{"d_model": 512, "head_dim": 64, "vocab_size": 8192, "bias": "none", "parallel_block": false, "init_std_qkv": 0.0246, "init_std_o": 0.00614, "init_std_down": 0.00614, "optimizer": "adam_atan2", "warmup_steps": 390, "train_tokens": 834500000, "dataset": "wikipedia_en"}
Each number is 200 + 30 x the weight over its row's rms, rounded and kept within 0 to 999. Layers, rows and columns count from 0. The size before them is the row's rms in percent of the matrix's.

# down: layer 5 MLP down (transposed), 1024x512, rms 0.0406, rows 491-557, columns 416-447
# gate: layer 5 MLP gate, 1024x512, rms 0.0445, rows 492-558, columns 416-447
# up: layer 5 MLP up, 1024x512, rms 0.0441, rows 492-557, columns 416-447
down491,096,190,136,229,242,236,196,242,181,185,226,249,225,197,203,167,218,188,222,206,223,204,205,189,185,200,207,197,199,240,195,235,176
gate492,108,206,191,163,220,194,197,200,167,199,157,228,155,192,175,205,188,176,187,192,172,179,207,180,190,229,175,228,159,194,159,223,206
up492,105,183,216,194,180,204,224,193,179,180,193,221,192,189,211,181,254,243,203,186,204,120,214,222,164,215,216,211,195,177,191,235,220
down492,105,180,161,250,197,179,207,206,210,231,239,188,207,155,197,246,207,245,183,208,196,147,232,183,219,209,168,187,185,165,218,184,246
gate493,102,210,244,250,172,161,193,202,209,220,206,217,176,232,223,192,229,235,258,202,187,218,185,203,169,189,163,221,214,212,143,196,241
up493,104,192,141,235,264,188,188,196,165,213,250,228,180,133,179,185,150,191,220,197,197,216,206,188,208,207,207,172,196,213,235,201,258
down493,106,178,235,243,221,209,180,217,198,181,217,203,219,183,228,171,202,230,224,171,162,174,190,197,203,208,241,242,223,220,107,226,215
gate494,095,144,189,197,285,187,217,228,209,197,251,199,254,218,195,270,221,180,182,193,189,228,194,193,238,167,209,208,203,216,159,164,173
up494,103,229,224,211,211,215,162,239,192,205,194,160,184,242,163,168,171,206,166,256,230,230,206,145,179,199,130,192,182,220,182,135,189
down494,105,194,130,179,252,235,210,193,187,239,151,192,199,191,148,233,188,160,182,135,218,207,226,194,184,166,158,203,164,215,215,150,194
gate495,115,242,146,236,203,228,211,190,155,220,182,213,210,267,174,223,198,173,231,184,201,183,223,154,243,171,196,190,177,188,231,165,265
up495,102,197,189,136,207,200,191,130,216,214,173,213,238,233,182,257,212,180,199,229,164,160,210,248,178,242,194,218,198,176,208,253,240
down495,104,181,205,206,253,212,168,212,139,244,201,172,150,189,183,176,133,226,183,279,202,239,153,210,224,243,169,169,233,243,191,150,259
gate496,076,171,228,212,238,217,143,186,197,230,177,188,180,151,227,221,184,238,191,205,125,256,159,213,177,192,175,217,185,162,176,239,170
up496,091,200,190,198,256,221,177,211,188,194,202,145,193,174,182,223,165,215,204,191,201,237,209,221,194,169,170,221,191,193,182,188,180
down496,091,195,238,167,223,174,193,245,166,190,186,259,202,205,178,199,229,213,221,236,164,179,129,178,190,165,175,184,191,199,249,186,174
gate497,087,232,193,226,181,155,215,151,199,212,161,201,240,187,188,203,173,193,179,173,183,199,168,199,177,212,146,201,167,281,174,190,240
up497,094,227,227,194,187,226,170,251,195,178,166,240,189,210,236,242,202,219,173,161,180,192,202,192,228,228,160,222,194,194,239,162,151
down497,094,209,169,172,279,212,226,166,202,195,231,197,200,162,154,212,202,177,234,244,186,199,199,172,189,225,212,196,199,183,210,206,238
gate498,104,195,175,191,190,213,206,250,194,220,178,165,193,174,219,161,179,172,269,196,204,228,198,196,204,202,169,247,201,244,218,192,146
up498,101,249,131,191,181,206,181,200,160,239,218,160,188,191,187,183,192,266,195,175,220,215,200,189,211,231,220,190,151,183,164,257,226
down498,104,167,230,228,191,204,177,218,194,187,162,178,247,224,224,225,153,199,192,208,214,208,206,224,216,199,186,185,218,200,202,216,172
gate499,109,179,208,237,148,179,165,202,185,242,212,190,188,253,206,166,206,221,253,169,205,260,231,118,176,222,202,231,185,171,154,209,144
up499,104,236,184,167,243,207,160,201,256,190,204,204,224,215,211,197,216,182,195,230,185,208,174,248,191,216,225,236,219,190,209,175,145
down499,102,161,223,219,176,241,183,211,197,261,227,247,201,176,195,204,179,188,218,203,217,220,199,230,231,240,189,155,173,252,196,163,191
gate500,105,231,179,195,209,218,207,187,196,231,195,213,204,189,223,209,138,174,251,199,204,232,194,241,250,185,142,182,204,228,230,135,192
up500,100,221,184,190,172,184,172,234,231,219,188,215,162,214,162,188,228,229,203,227,186,180,209,164,245,225,198,200,176,220,195,212,166
down500,101,218,221,209,229,172,260,211,261,168,181,256,241,173,91,186,172,230,216,217,240,201,215,223,167,223,202,185,257,253,205,189,200
gate501,105,167,170,174,251,205,253,182,185,269,179,233,211,202,168,215,234,200,180,185,185,200,215,162,228,192,182,206,189,193,208,187,183
up501,102,212,188,188,232,166,180,186,211,156,188,175,171,174,178,262,175,228,172,183,173,231,221,213,193,189,187,129,234,200,184,212,224
down501,103,153,192,196,186,181,220,240,178,213,189,189,171,184,129,214,221,246,202,229,196,197,213,189,200,165,212,177,218,203,177,192,166
gate502,114,154,174,173,238,234,200,200,216,229,251,213,175,257,164,144,180,177,217,269,173,217,208,221,229,202,198,188,243,185,216,187,138
up502,103,202,218,178,175,175,237,209,132,205,227,240,181,212,161,193,159,158,252,178,187,184,209,239,223,208,171,191,208,219,180,203,159
down502,105,248,142,212,238,176,199,209,253,290,237,185,215,189,240,193,151,184,158,272,252,232,202,188,245,140,211,237,217,176,135,233,171
gate503,096,162,228,212,175,174,280,219,187,207,205,147,159,173,275,193,180,187,191,232,217,205,215,192,235,164,175,230,274,178,204,187,214
up503,097,196,185,207,168,183,174,191,250,181,262,175,217,167,162,215,181,173,216,199,231,202,214,256,267,239,200,242,224,176,235,205,221
down503,100,214,201,183,177,221,198,228,188,125,186,184,204,140,192,140,182,171,189,223,210,175,240,185,228,167,234,230,190,189,209,223,218
gate504,099,247,144,245,222,168,174,113,178,153,216,198,173,231,181,227,180,206,175,194,222,225,185,159,185,243,219,164,182,165,217,144,182
up504,104,158,227,210,201,140,196,180,132,231,187,189,197,200,219,187,193,259,188,255,202,254,186,206,152,217,150,167,237,216,211,217,230
down504,105,224,189,154,216,173,188,192,208,201,229,218,210,235,200,145,197,224,201,202,125,204,149,200,218,227,199,226,175,193,202,218,214
gate505,107,276,131,202,216,216,239,232,174,248,198,196,192,273,198,190,201,196,220,198,278,250,241,243,230,283,148,191,235,175,209,194,215
up505,103,194,168,215,196,140,177,205,152,173,184,193,193,189,197,206,162,227,219,217,184,193,186,198,197,171,110,228,210,155,169,223,177
down505,101,199,205,169,208,167,203,195,267,183,169,218,224,226,186,171,205,212,164,199,202,183,189,225,182,188,193,185,181,226,240,199,192
gate506,087,219,169,212,250,176,184,214,164,195,165,192,185,184,227,190,173,224,153,171,176,171,226,177,227,240,159,187,191,137,235,202,241
up506,096,197,230,223,210,213,202,216,221,209,192,197,178,192,159,204,154,215,243,231,198,135,237,226,260,235,204,258,195,177,147,201,188
down506,097,160,225,185,232,187,203,235,154,164,252,225,192,192,149,191,164,193,218,233,186,220,214,161,260,199,187,205,177,184,145,212,238
gate507,103,189,219,175,211,197,236,244,229,166,175,185,172,245,232,176,226,176,192,180,159,233,228,142,175,187,187,210,225,233,179,192,207
up507,104,181,182,201,197,175,178,203,178,223,233,193,235,143,217,145,116,269,251,192,199,119,192,173,231,260,201,186,182,222,187,194,180
down507,106,232,209,198,203,219,212,192,138,166,191,134,220,217,210,169,173,237,184,186,168,144,228,227,200,133,197,169,210,173,228,262,156
gate508,089,182,221,172,194,180,205,163,246,209,170,237,185,195,188,258,283,177,194,198,179,176,191,218,218,236,175,194,214,194,201,217,193
up508,095,198,220,197,131,190,133,174,211,201,230,147,214,200,170,224,216,201,202,179,249,197,208,155,178,203,163,223,197,216,203,207,170
down508,097,239,142,166,146,233,186,248,220,229,196,210,188,173,237,205,205,209,163,190,269,213,196,231,170,213,175,246,206,143,223,238,186
gate509,105,210,223,184,159,209,187,228,231,262,193,220,239,205,176,227,147,156,178,164,238,192,204,183,234,225,187,185,248,187,197,172,203
up509,103,240,193,242,144,158,237,197,180,161,214,191,177,182,246,219,197,156,169,173,176,205,181,277,181,193,254,199,222,187,213,194,178
down509,105,267,189,203,198,245,201,203,185,185,226,228,213,207,230,112,248,171,199,168,200,206,183,220,241,183,235,222,216,237,182,186,219
gate510,109,211,204,199,173,218,151,179,193,218,181,208,195,210,160,177,181,229,260,182,242,248,187,167,203,205,214,200,234,236,185,186,224
up510,107,184,167,192,223,238,165,237,192,258,188,179,273,185,111,115,196,240,220,165,217,197,202,182,222,151,178,254,206,192,179,244,219
down510,104,164,180,237,206,189,141,214,200,227,227,158,194,190,215,186,176,237,172,201,197,184,180,191,209,205,193,180,193,182,198,232,238
gate511,121,184,209,254,215,174,170,148,197,173,173,170,205,175,211,191,204,189,192,144,202,212,213,248,198,191,171,239,206,199,172,183,194
up511,105,209,239,162,227,193,182,195,212,202,160,201,182,245,288,236,229,199,193,208,214,239,155,239,245,256,202,178,296,191,201,190,205
down511,104,205,170,251,201,243,193,242,182,157,215,222,119,138,170,210,140,184,243,250,173,234,169,176,218,192,153,234,229,224,199,145,203
gate512,103,170,215,196,206,219,159,226,222,182,193,212,265,197,168,224,156,180,204,185,224,160,215,145,254,222,197,170,202,157,225,179,187
up512,102,183,230,188,267,156,243,232,220,194,232,196,166,235,187,182,285,197,199,233,207,203,174,204,209,186,225,203,173,207,135,177,194
down512,105,233,197,209,203,230,190,179,209,155,223,199,174,241,187,151,162,184,200,130,204,184,257,211,170,200,169,227,212,228,216,213,232
gate513,093,188,196,209,153,179,222,200,234,216,154,174,197,229,162,169,180,230,245,237,213,245,259,144,243,189,191,217,175,193,212,176,206
up513,093,204,156,211,189,186,202,174,134,150,248,185,200,164,175,216,133,172,244,166,198,166,202,185,220,225,206,209,239,147,193,160,223
down513,095,238,210,245,202,183,186,183,156,214,202,178,192,204,228,165,266,184,237,191,284,191,219,180,186,207,204,230,203,140,200,188,178
gate514,095,218,195,225,174,211,190,156,228,233,162,203,227,187,231,186,149,255,164,203,149,208,199,246,198,184,243,225,212,142,180,218,200
up514,098,220,239,196,209,151,216,205,165,211,237,241,202,229,160,146,206,182,236,183,189,188,209,218,146,175,262,171,176,217,256,178,214
down514,100,140,206,249,179,185,197,198,203,231,188,206,173,283,190,163,123,221,180,219,168,208,212,222,248,197,191,234,176,220,191,151,213
gate515,102,207,182,173,216,201,188,227,221,250,206,194,227,146,196,173,161,199,198,197,181,235,228,214,252,186,206,207,255,228,196,179,188
up515,105,211,218,167,159,199,175,196,231,228,132,174,162,240,193,185,187,221,194,213,190,198,147,152,140,205,190,233,159,214,196,224,201
down515,105,268,217,219,203,208,209,184,170,228,224,216,223,174,204,208,223,231,208,168,200,215,209,215,194,176,198,197,222,178,195,215,158
gate516,086,199,195,217,213,276,132,238,151,220,192,165,194,201,221,153,157,154,212,219,223,217,243,113,204,216,153,125,225,171,227,181,249
up516,088,222,204,203,165,185,237,186,177,197,169,207,256,238,225,195,204,164,199,220,251,218,248,217,205,192,186,205,214,175,209,132,228
down516,088,218,182,219,213,171,221,177,208,205,210,168,226,146,188,180,214,192,239,238,201,233,229,194,216,166,167,220,213,186,215,176,205
gate517,101,249,153,185,250,196,226,226,157,239,190,159,194,179,195,171,123,263,221,196,159,147,219,189,255,234,191,219,195,180,221,170,161
up517,105,222,186,180,258,182,125,195,146,181,249,219,179,199,215,212,183,269,208,194,211,221,204,223,223,211,215,129,245,178,228,234,202
down517,105,214,182,223,142,201,193,227,232,204,166,219,161,164,178,216,273,132,197,200,179,229,151,240,206,235,181,204,210,168,175,214,179
gate518,096,197,215,212,214,223,196,213,223,180,241,188,222,197,184,249,246,199,180,146,165,192,214,184,222,224,202,161,223,179,231,160,203
up518,103,195,270,225,176,224,171,189,258,208,173,199,178,215,236,177,226,224,171,215,238,214,221,225,203,215,155,221,227,192,232,158,152
down518,103,193,224,212,150,190,230,198,194,204,244,181,163,231,170,191,198,257,207,205,237,176,264,181,199,192,212,138,157,197,176,195,181
gate519,101,225,219,267,125,188,212,248,180,177,125,171,249,196,192,214,158,214,235,221,227,187,200,202,242,227,230,189,151,135,185,116,214
up519,097,239,177,146,181,166,209,205,224,160,138,171,211,187,272,176,205,197,175,226,232,190,184,247,241,202,241,220,230,214,216,193,160
down519,099,227,188,226,166,241,185,176,211,231,188,200,249,201,185,271,221,204,230,137,198,152,244,247,211,140,167,150,139,180,206,196,219
gate520,078,202,200,231,183,172,227,194,207,169,195,169,158,186,214,191,203,244,218,222,216,235,264,192,208,185,153,205,192,156,159,212,208
up520,083,189,177,213,179,200,190,190,219,209,190,200,200,176,122,189,193,137,195,193,210,156,203,218,186,200,204,277,224,277,224,179,170
down520,084,162,180,238,183,181,182,244,181,183,169,207,224,226,177,230,193,186,169,188,245,240,276,143,238,230,217,202,185,231,215,151,196
gate521,072,184,182,236,182,170,204,171,209,196,242,215,172,162,215,172,200,241,198,224,220,201,187,196,164,177,216,221,190,263,188,213,186
up521,088,145,128,183,188,210,177,216,200,181,187,163,214,198,218,170,160,229,241,186,225,242,211,224,166,215,215,177,202,257,208,186,169
down521,085,214,207,180,244,231,186,172,180,188,197,192,210,224,191,179,162,189,197,206,151,189,248,144,223,209,174,175,193,234,215,221,176
gate522,084,176,220,189,186,181,218,185,168,176,185,166,254,202,202,212,228,156,252,157,210,188,169,175,236,161,170,224,158,214,169,155,214
up522,092,206,248,164,245,206,179,242,195,216,198,155,174,138,258,194,241,206,242,237,212,213,232,203,163,200,205,234,203,264,190,212,245
down522,088,182,221,246,163,204,141,221,223,206,198,162,183,206,224,182,203,217,172,263,211,196,202,161,166,252,214,194,159,174,159,175,224
gate523,118,216,181,164,204,177,242,209,192,284,215,176,214,175,165,172,212,250,180,197,135,241,170,216,203,236,194,133,185,139,183,211,206
up523,106,187,235,178,188,166,205,207,220,183,209,218,222,161,233,229,177,193,178,229,182,250,200,236,236,206,193,190,216,170,148,189,220
down523,105,150,165,191,148,215,194,157,207,160,169,191,238,209,206,193,167,299,223,209,209,164,181,170,167,183,217,174,211,180,218,189,179
gate524,106,227,227,238,217,247,148,146,163,223,233,199,252,188,198,184,204,183,176,251,206,188,196,192,188,204,191,208,235,160,203,205,207
up524,096,211,228,178,192,157,134,194,157,178,236,204,178,130,242,178,243,215,178,193,193,282,177,178,134,224,163,192,220,132,182,189,176
down524,097,147,251,174,141,170,156,186,178,231,174,152,170,206,201,225,177,173,167,204,271,217,175,192,245,182,220,241,160,198,193,140,165
gate525,107,185,187,110,222,214,213,203,207,198,201,197,236,201,241,228,221,175,188,201,148,179,222,248,185,210,197,241,200,188,168,240,202
up525,105,231,180,172,165,171,210,197,210,226,196,187,214,194,212,203,209,198,184,199,199,208,188,186,214,216,220,186,235,228,179,205,182
down525,103,203,144,204,190,252,142,216,187,236,281,190,178,233,168,131,193,250,242,203,153,216,215,234,172,207,162,169,223,129,171,208,155
gate526,109,171,197,150,228,195,151,197,191,211,210,194,202,189,173,150,148,228,183,240,202,192,197,220,212,192,165,210,218,220,235,154,211
up526,099,216,169,201,177,209,207,188,165,202,190,211,206,188,184,196,150,228,186,156,209,210,184,220,219,174,203,267,186,219,190,192,182
down526,100,241,197,188,158,221,158,209,193,172,250,237,201,267,205,186,197,273,155,215,196,188,217,231,245,188,210,218,162,224,174,200,180
gate527,099,152,177,233,187,200,159,150,223,203,248,231,234,193,227,195,220,221,186,207,209,208,165,244,152,186,153,185,230,235,216,165,220
up527,099,165,171,204,217,261,228,144,189,207,196,208,213,183,189,234,136,164,274,249,227,241,209,219,196,249,225,256,227,198,218,122,195
down527,098,220,184,214,210,244,201,212,216,157,233,206,144,171,166,173,218,187,217,168,219,213,176,224,190,200,185,167,160,195,149,197,236
gate528,098,206,161,235,249,258,189,122,178,162,172,259,165,153,230,245,208,271,134,210,206,219,235,200,194,188,180,210,229,158,169,210,213
up528,104,152,219,216,180,216,213,176,254,200,213,236,168,164,175,206,159,228,279,236,176,190,194,190,239,160,219,186,221,225,146,122,208
down528,105,181,190,203,228,233,181,224,207,174,218,150,214,200,189,208,209,195,208,183,195,160,184,166,217,157,186,180,201,176,210,210,279
gate529,095,190,165,241,223,226,172,178,160,224,197,157,204,216,207,203,200,216,253,240,259,212,207,139,227,149,218,245,190,167,225,173,222
up529,098,152,172,125,207,236,211,164,220,223,228,214,200,166,190,154,193,193,167,156,200,193,198,198,203,158,207,184,148,192,240,207,192
down529,100,237,250,182,148,226,133,180,210,118,198,179,202,187,203,162,177,189,230,174,196,224,195,217,131,163,136,187,229,177,177,228,234
gate530,104,220,227,172,247,236,223,218,155,244,156,176,184,192,122,151,179,209,206,199,152,218,193,189,202,229,214,163,232,221,165,191,188
up530,105,136,234,175,224,230,237,119,126,224,173,214,252,159,204,186,177,229,230,175,198,128,215,181,215,204,185,219,208,173,210,180,151
down530,104,195,171,245,249,194,210,167,245,216,219,166,155,241,236,145,220,166,170,206,199,188,176,177,195,228,234,160,203,228,172,210,197
gate531,073,201,223,164,176,224,166,197,178,205,183,190,188,244,150,183,218,189,312,161,151,171,121,194,215,223,204,175,216,177,184,208,229
up531,082,195,198,168,196,180,120,227,193,198,193,183,161,167,207,180,222,225,289,189,218,226,109,211,207,204,229,181,185,207,180,223,167
down531,072,182,178,207,237,214,228,159,188,184,213,223,199,160,215,215,198,174,68,191,208,207,343,230,159,200,201,205,197,206,228,205,213
gate532,087,235,170,234,185,196,220,157,174,155,228,213,182,189,178,196,207,193,216,168,214,153,225,216,191,153,176,214,199,166,213,177,195
up532,089,251,223,209,129,230,170,240,215,201,181,194,218,194,193,186,214,164,245,201,260,226,204,181,209,194,208,221,152,217,191,221,194
down532,088,217,182,226,181,181,158,160,237,188,219,206,169,232,200,218,244,192,206,197,202,219,177,168,195,189,177,202,203,213,212,205,211
gate533,105,176,187,219,232,202,222,175,162,189,164,213,171,215,130,218,247,222,219,215,166,165,189,221,214,205,195,173,224,217,155,160,194
up533,102,230,241,242,169,220,189,169,174,209,213,226,200,166,224,180,189,242,181,190,188,208,197,212,213,179,191,180,205,218,180,184,186
down533,104,229,188,144,205,168,197,244,228,258,234,257,193,238,212,182,183,187,246,216,212,200,198,170,191,122,197,212,268,204,180,263,182
gate534,101,151,199,228,274,161,187,231,160,171,186,255,211,171,225,173,198,191,197,167,195,209,183,224,163,209,212,220,218,211,181,229,266
up534,102,169,200,173,182,252,190,210,201,236,215,186,199,227,175,241,148,237,216,212,184,192,189,206,147,218,169,158,225,237,216,198,214
down534,102,215,216,185,223,201,215,249,234,227,226,197,269,217,225,192,256,199,238,192,220,189,207,197,211,165,238,224,176,243,228,194,213
gate535,093,198,236,202,151,173,193,178,219,167,231,167,195,231,227,162,228,185,224,194,218,218,202,156,219,218,162,175,219,160,148,209,205
up535,092,213,203,232,157,177,202,269,213,183,191,191,178,231,208,174,172,210,221,199,192,195,159,219,216,257,223,131,190,148,219,200,174
down535,094,202,212,200,240,192,212,173,217,181,209,223,189,238,188,251,171,241,237,209,160,132,191,146,198,150,203,218,166,244,242,183,147
gate536,104,169,172,161,196,244,208,215,246,212,148,204,210,212,185,178,199,169,197,166,195,173,230,169,239,235,168,219,193,263,261,197,242
up536,102,207,223,189,159,163,230,235,203,156,221,212,205,214,218,186,202,181,169,223,168,191,205,190,209,176,234,210,239,169,226,207,239
down536,104,157,235,250,197,186,154,211,205,137,208,163,191,198,197,232,230,215,174,233,175,200,257,153,140,238,201,205,247,145,183,216,234
gate537,100,222,195,254,207,170,221,193,204,195,271,198,223,203,228,186,146,203,179,203,194,220,178,189,194,243,193,194,231,175,233,188,216
up537,098,208,176,205,154,242,223,161,177,177,230,174,206,243,198,219,169,181,188,201,212,181,192,243,263,191,201,215,225,197,191,185,204
down537,100,243,289,235,146,208,202,219,216,211,189,183,169,169,181,223,196,170,252,155,192,213,222,220,159,192,207,169,175,231,187,247,210
gate538,100,207,187,241,175,255,200,166,173,154,222,201,213,204,166,206,176,177,166,168,198,171,186,218,239,155,138,220,203,188,230,214,253
up538,097,195,224,199,181,133,177,174,137,180,165,230,174,220,251,159,168,213,227,173,230,202,207,215,242,170,190,209,179,161,220,123,184
down538,097,228,223,190,168,185,163,225,233,189,214,180,201,180,145,216,207,208,212,145,211,207,237,250,257,215,189,171,249,239,245,195,172
gate539,097,250,228,222,132,157,215,216,269,226,147,192,192,185,197,147,179,208,192,240,273,195,199,170,146,255,215,231,179,224,194,201,234
up539,108,185,239,172,192,212,184,203,221,198,159,198,217,206,218,152,154,194,166,242,202,208,188,180,229,200,215,133,218,226,176,206,221
down539,108,173,233,194,172,231,213,266,219,257,178,184,174,253,209,203,234,227,209,183,202,181,222,182,197,248,200,180,231,256,193,175,214
gate540,084,159,213,225,215,225,258,202,232,197,166,178,195,231,213,199,152,181,217,246,214,175,182,148,197,232,207,234,215,182,200,194,178
up540,092,212,198,275,233,161,161,183,202,173,251,193,193,183,203,195,213,189,192,218,197,183,186,239,176,187,221,142,208,218,234,221,158
down540,094,224,189,170,208,134,169,208,180,240,227,210,237,195,220,201,222,195,162,194,186,221,223,188,215,188,171,199,190,171,187,183,198
gate541,110,136,155,187,200,223,136,198,196,262,157,201,227,266,189,147,200,245,213,200,157,224,179,211,212,248,209,141,204,195,178,157,175
up541,105,182,144,183,231,176,209,190,153,168,220,214,233,178,212,171,264,123,231,144,229,208,156,179,174,186,168,180,213,223,188,216,178
down541,100,146,215,197,217,152,186,183,236,214,146,228,217,183,241,276,134,201,231,206,241,228,190,187,202,194,193,179,164,147,193,187,229
gate542,104,248,180,218,206,219,205,221,155,193,206,204,205,207,257,238,236,175,208,233,203,207,220,189,234,155,145,183,253,145,172,231,218
up542,104,199,198,209,166,224,187,228,187,173,185,204,229,179,228,227,215,186,176,157,224,221,190,191,197,171,190,185,192,213,207,231,142
down542,103,169,220,210,248,187,234,242,180,224,191,197,251,201,200,240,208,160,227,138,167,206,179,208,228,200,150,242,222,236,225,274,189
gate543,114,250,208,155,219,218,184,219,197,198,160,258,219,232,151,166,162,166,193,218,202,216,223,158,188,246,160,210,194,213,154,183,147
up543,106,166,241,184,233,209,161,183,218,140,210,221,210,160,203,212,218,172,172,147,167,228,226,256,223,214,179,196,175,153,198,175,184
down543,107,145,159,201,161,206,168,129,195,144,179,237,204,190,179,167,231,208,191,257,205,187,188,231,144,198,198,265,203,257,230,249,202
gate544,096,206,166,188,192,198,229,225,220,225,253,197,242,246,175,212,201,220,238,229,207,211,214,160,215,212,145,183,231,210,234,121,155
up544,092,140,203,219,183,185,153,167,202,247,207,263,193,228,171,177,218,206,256,245,192,171,196,230,149,182,206,224,193,189,224,195,181
down544,096,195,154,234,222,226,225,226,194,177,202,207,189,207,200,201,197,172,197,223,215,184,206,178,220,199,223,219,195,192,177,200,192
gate545,086,194,256,201,170,232,201,152,196,195,243,134,210,203,219,294,217,200,189,178,179,204,169,210,179,167,188,179,162,214,220,191,219
up545,094,215,217,173,177,149,202,144,228,201,216,267,224,137,259,210,195,242,165,222,182,189,196,192,195,179,249,198,231,222,174,173,196
down545,096,215,232,192,106,237,235,212,150,186,136,205,164,230,149,173,187,181,202,170,208,195,194,173,199,239,211,166,213,173,196,189,192
gate546,091,172,204,198,153,203,255,155,184,213,212,200,151,196,177,198,161,216,260,144,225,193,210,187,177,206,176,223,232,217,213,170,153
up546,095,210,197,307,212,204,200,213,177,183,200,141,186,199,233,166,252,144,164,211,183,194,195,112,214,277,184,186,199,152,194,246,237
down546,098,194,149,123,242,174,213,230,248,258,181,233,179,201,180,215,231,199,204,179,256,220,183,199,177,204,166,207,193,214,233,195,211
gate547,098,181,191,176,225,189,191,267,186,159,231,147,184,229,177,230,177,137,240,196,215,197,171,169,199,207,157,190,199,195,240,184,218
up547,104,218,155,259,243,186,201,159,215,234,188,190,194,236,189,137,207,264,163,225,203,149,189,206,216,223,215,172,174,208,239,153,257
down547,102,173,224,166,177,251,207,234,228,204,151,192,192,194,201,206,211,213,178,274,208,197,256,240,187,194,162,201,146,177,255,216,245
gate548,106,227,205,215,168,187,204,144,154,181,189,157,213,228,251,242,162,165,205,203,238,230,220,227,178,159,174,213,198,157,178,185,241
up548,102,232,164,225,208,183,178,278,191,222,246,197,184,229,168,155,170,262,205,245,183,216,184,221,191,154,216,191,213,144,224,171,165
down548,105,189,214,173,219,144,251,265,219,213,114,225,229,167,208,212,192,187,212,175,196,203,176,194,202,255,227,220,189,221,198,196,185
gate549,103,262,204,219,192,149,183,230,182,228,221,219,137,222,143,191,169,188,239,178,227,205,199,192,197,156,171,199,169,168,221,210,210
up549,102,187,239,203,182,185,258,225,221,234,223,218,248,127,178,195,192,239,201,166,163,210,185,235,175,206,230,216,222,186,209,192,196
down549,103,163,152,219,170,190,217,181,206,209,215,192,208,208,205,177,261,174,195,245,215,237,177,267,216,160,194,171,229,159,214,171,167
gate550,106,242,187,149,238,209,169,235,158,155,190,204,148,200,155,211,187,246,212,228,226,217,195,198,152,169,175,175,181,177,186,203,212
up550,103,155,172,163,214,196,200,199,244,202,241,157,184,235,204,254,229,213,209,252,209,218,222,219,214,179,212,204,198,230,191,195,195
down550,103,198,182,165,232,223,191,208,213,247,228,245,233,190,140,122,171,225,208,196,209,208,255,187,240,192,152,176,178,221,221,200,154
gate551,113,214,231,177,141,193,199,212,207,184,234,232,214,199,152,215,183,221,226,244,216,224,211,225,221,233,226,176,228,210,247,196,178
up551,107,208,213,182,202,203,180,223,180,176,203,203,195,186,169,202,201,129,160,182,170,172,205,171,176,252,238,148,171,193,207,229,206
down551,107,177,152,203,174,227,184,203,154,209,220,244,190,230,195,202,185,180,162,200,201,221,137,210,191,253,202,207,125,178,204,209,199
gate552,084,199,151,222,203,158,212,223,202,141,221,157,253,239,198,247,253,140,220,169,235,212,204,188,201,199,161,176,184,228,192,198,187
up552,083,166,182,211,189,193,230,207,190,183,218,227,259,255,169,214,229,217,240,189,226,198,119,248,185,195,202,165,158,226,221,265,191
down552,083,228,266,228,214,160,175,257,224,202,245,208,199,194,210,193,214,212,185,216,193,196,128,213,191,187,217,201,213,167,160,220,162
gate553,115,193,188,189,222,206,169,261,219,217,177,205,224,184,158,174,205,223,171,229,236,161,250,212,216,225,165,231,146,184,156,144,175
up553,106,218,150,189,194,229,245,201,220,209,170,193,223,192,206,216,159,173,141,190,196,202,226,189,168,213,190,189,196,201,164,202,252
down553,106,220,282,184,210,227,222,192,150,132,201,197,178,201,190,149,102,190,215,190,190,208,220,183,189,157,226,216,190,193,236,160,216
gate554,093,182,191,195,203,186,198,183,135,220,200,196,245,187,190,221,175,162,205,244,176,200,223,197,182,194,187,224,200,171,215,180,220
up554,099,132,168,201,207,209,207,149,194,196,250,273,169,173,174,243,180,209,237,232,149,179,162,232,130,203,235,222,178,182,190,198,216
down554,098,239,187,209,199,209,188,243,221,250,155,210,219,194,177,178,146,193,161,183,227,208,230,179,138,217,217,177,126,219,249,151,215
gate555,099,249,153,169,187,212,229,218,213,257,184,170,240,176,167,220,235,225,184,209,185,230,187,199,189,184,240,215,158,226,218,191,188
up555,101,175,196,177,214,207,227,207,212,245,200,205,198,235,138,188,206,182,234,199,185,217,206,233,211,158,209,197,198,207,145,195,252
down555,102,219,215,225,242,177,215,229,184,194,219,173,227,221,197,151,200,200,261,206,201,184,204,209,182,233,204,166,192,279,161,185,241
gate556,112,170,237,209,213,269,229,205,142,198,217,174,231,185,136,234,191,175,226,224,212,198,250,186,207,231,188,174,280,196,251,114,203
up556,101,217,275,217,167,182,219,166,163,190,193,224,176,195,217,193,293,180,220,248,176,194,229,212,210,141,248,193,159,243,214,214,217
down556,105,166,229,228,148,209,177,229,180,183,190,205,169,217,180,184,174,204,185,187,178,186,218,217,232,210,205,226,235,175,171,210,215
gate557,101,196,177,196,238,204,196,177,228,220,196,187,235,220,189,215,248,205,186,225,191,216,182,234,180,176,159,174,217,179,151,212,202
up557,103,194,241,194,207,171,172,154,113,172,223,178,150,188,221,190,233,185,151,156,230,189,150,224,121,254,207,164,241,226,192,143,174
down557,104,231,141,183,226,160,184,232,169,223,163,217,222,190,209,151,179,192,213,160,169,108,156,197,238,192,193,222,247,215,190,161,154
gate558,077,169,189,218,214,169,170,220,229,148,189,179,211,142,206,215,224,201,173,216,196,208,169,132,198,181,196,177,215,188,164,185,252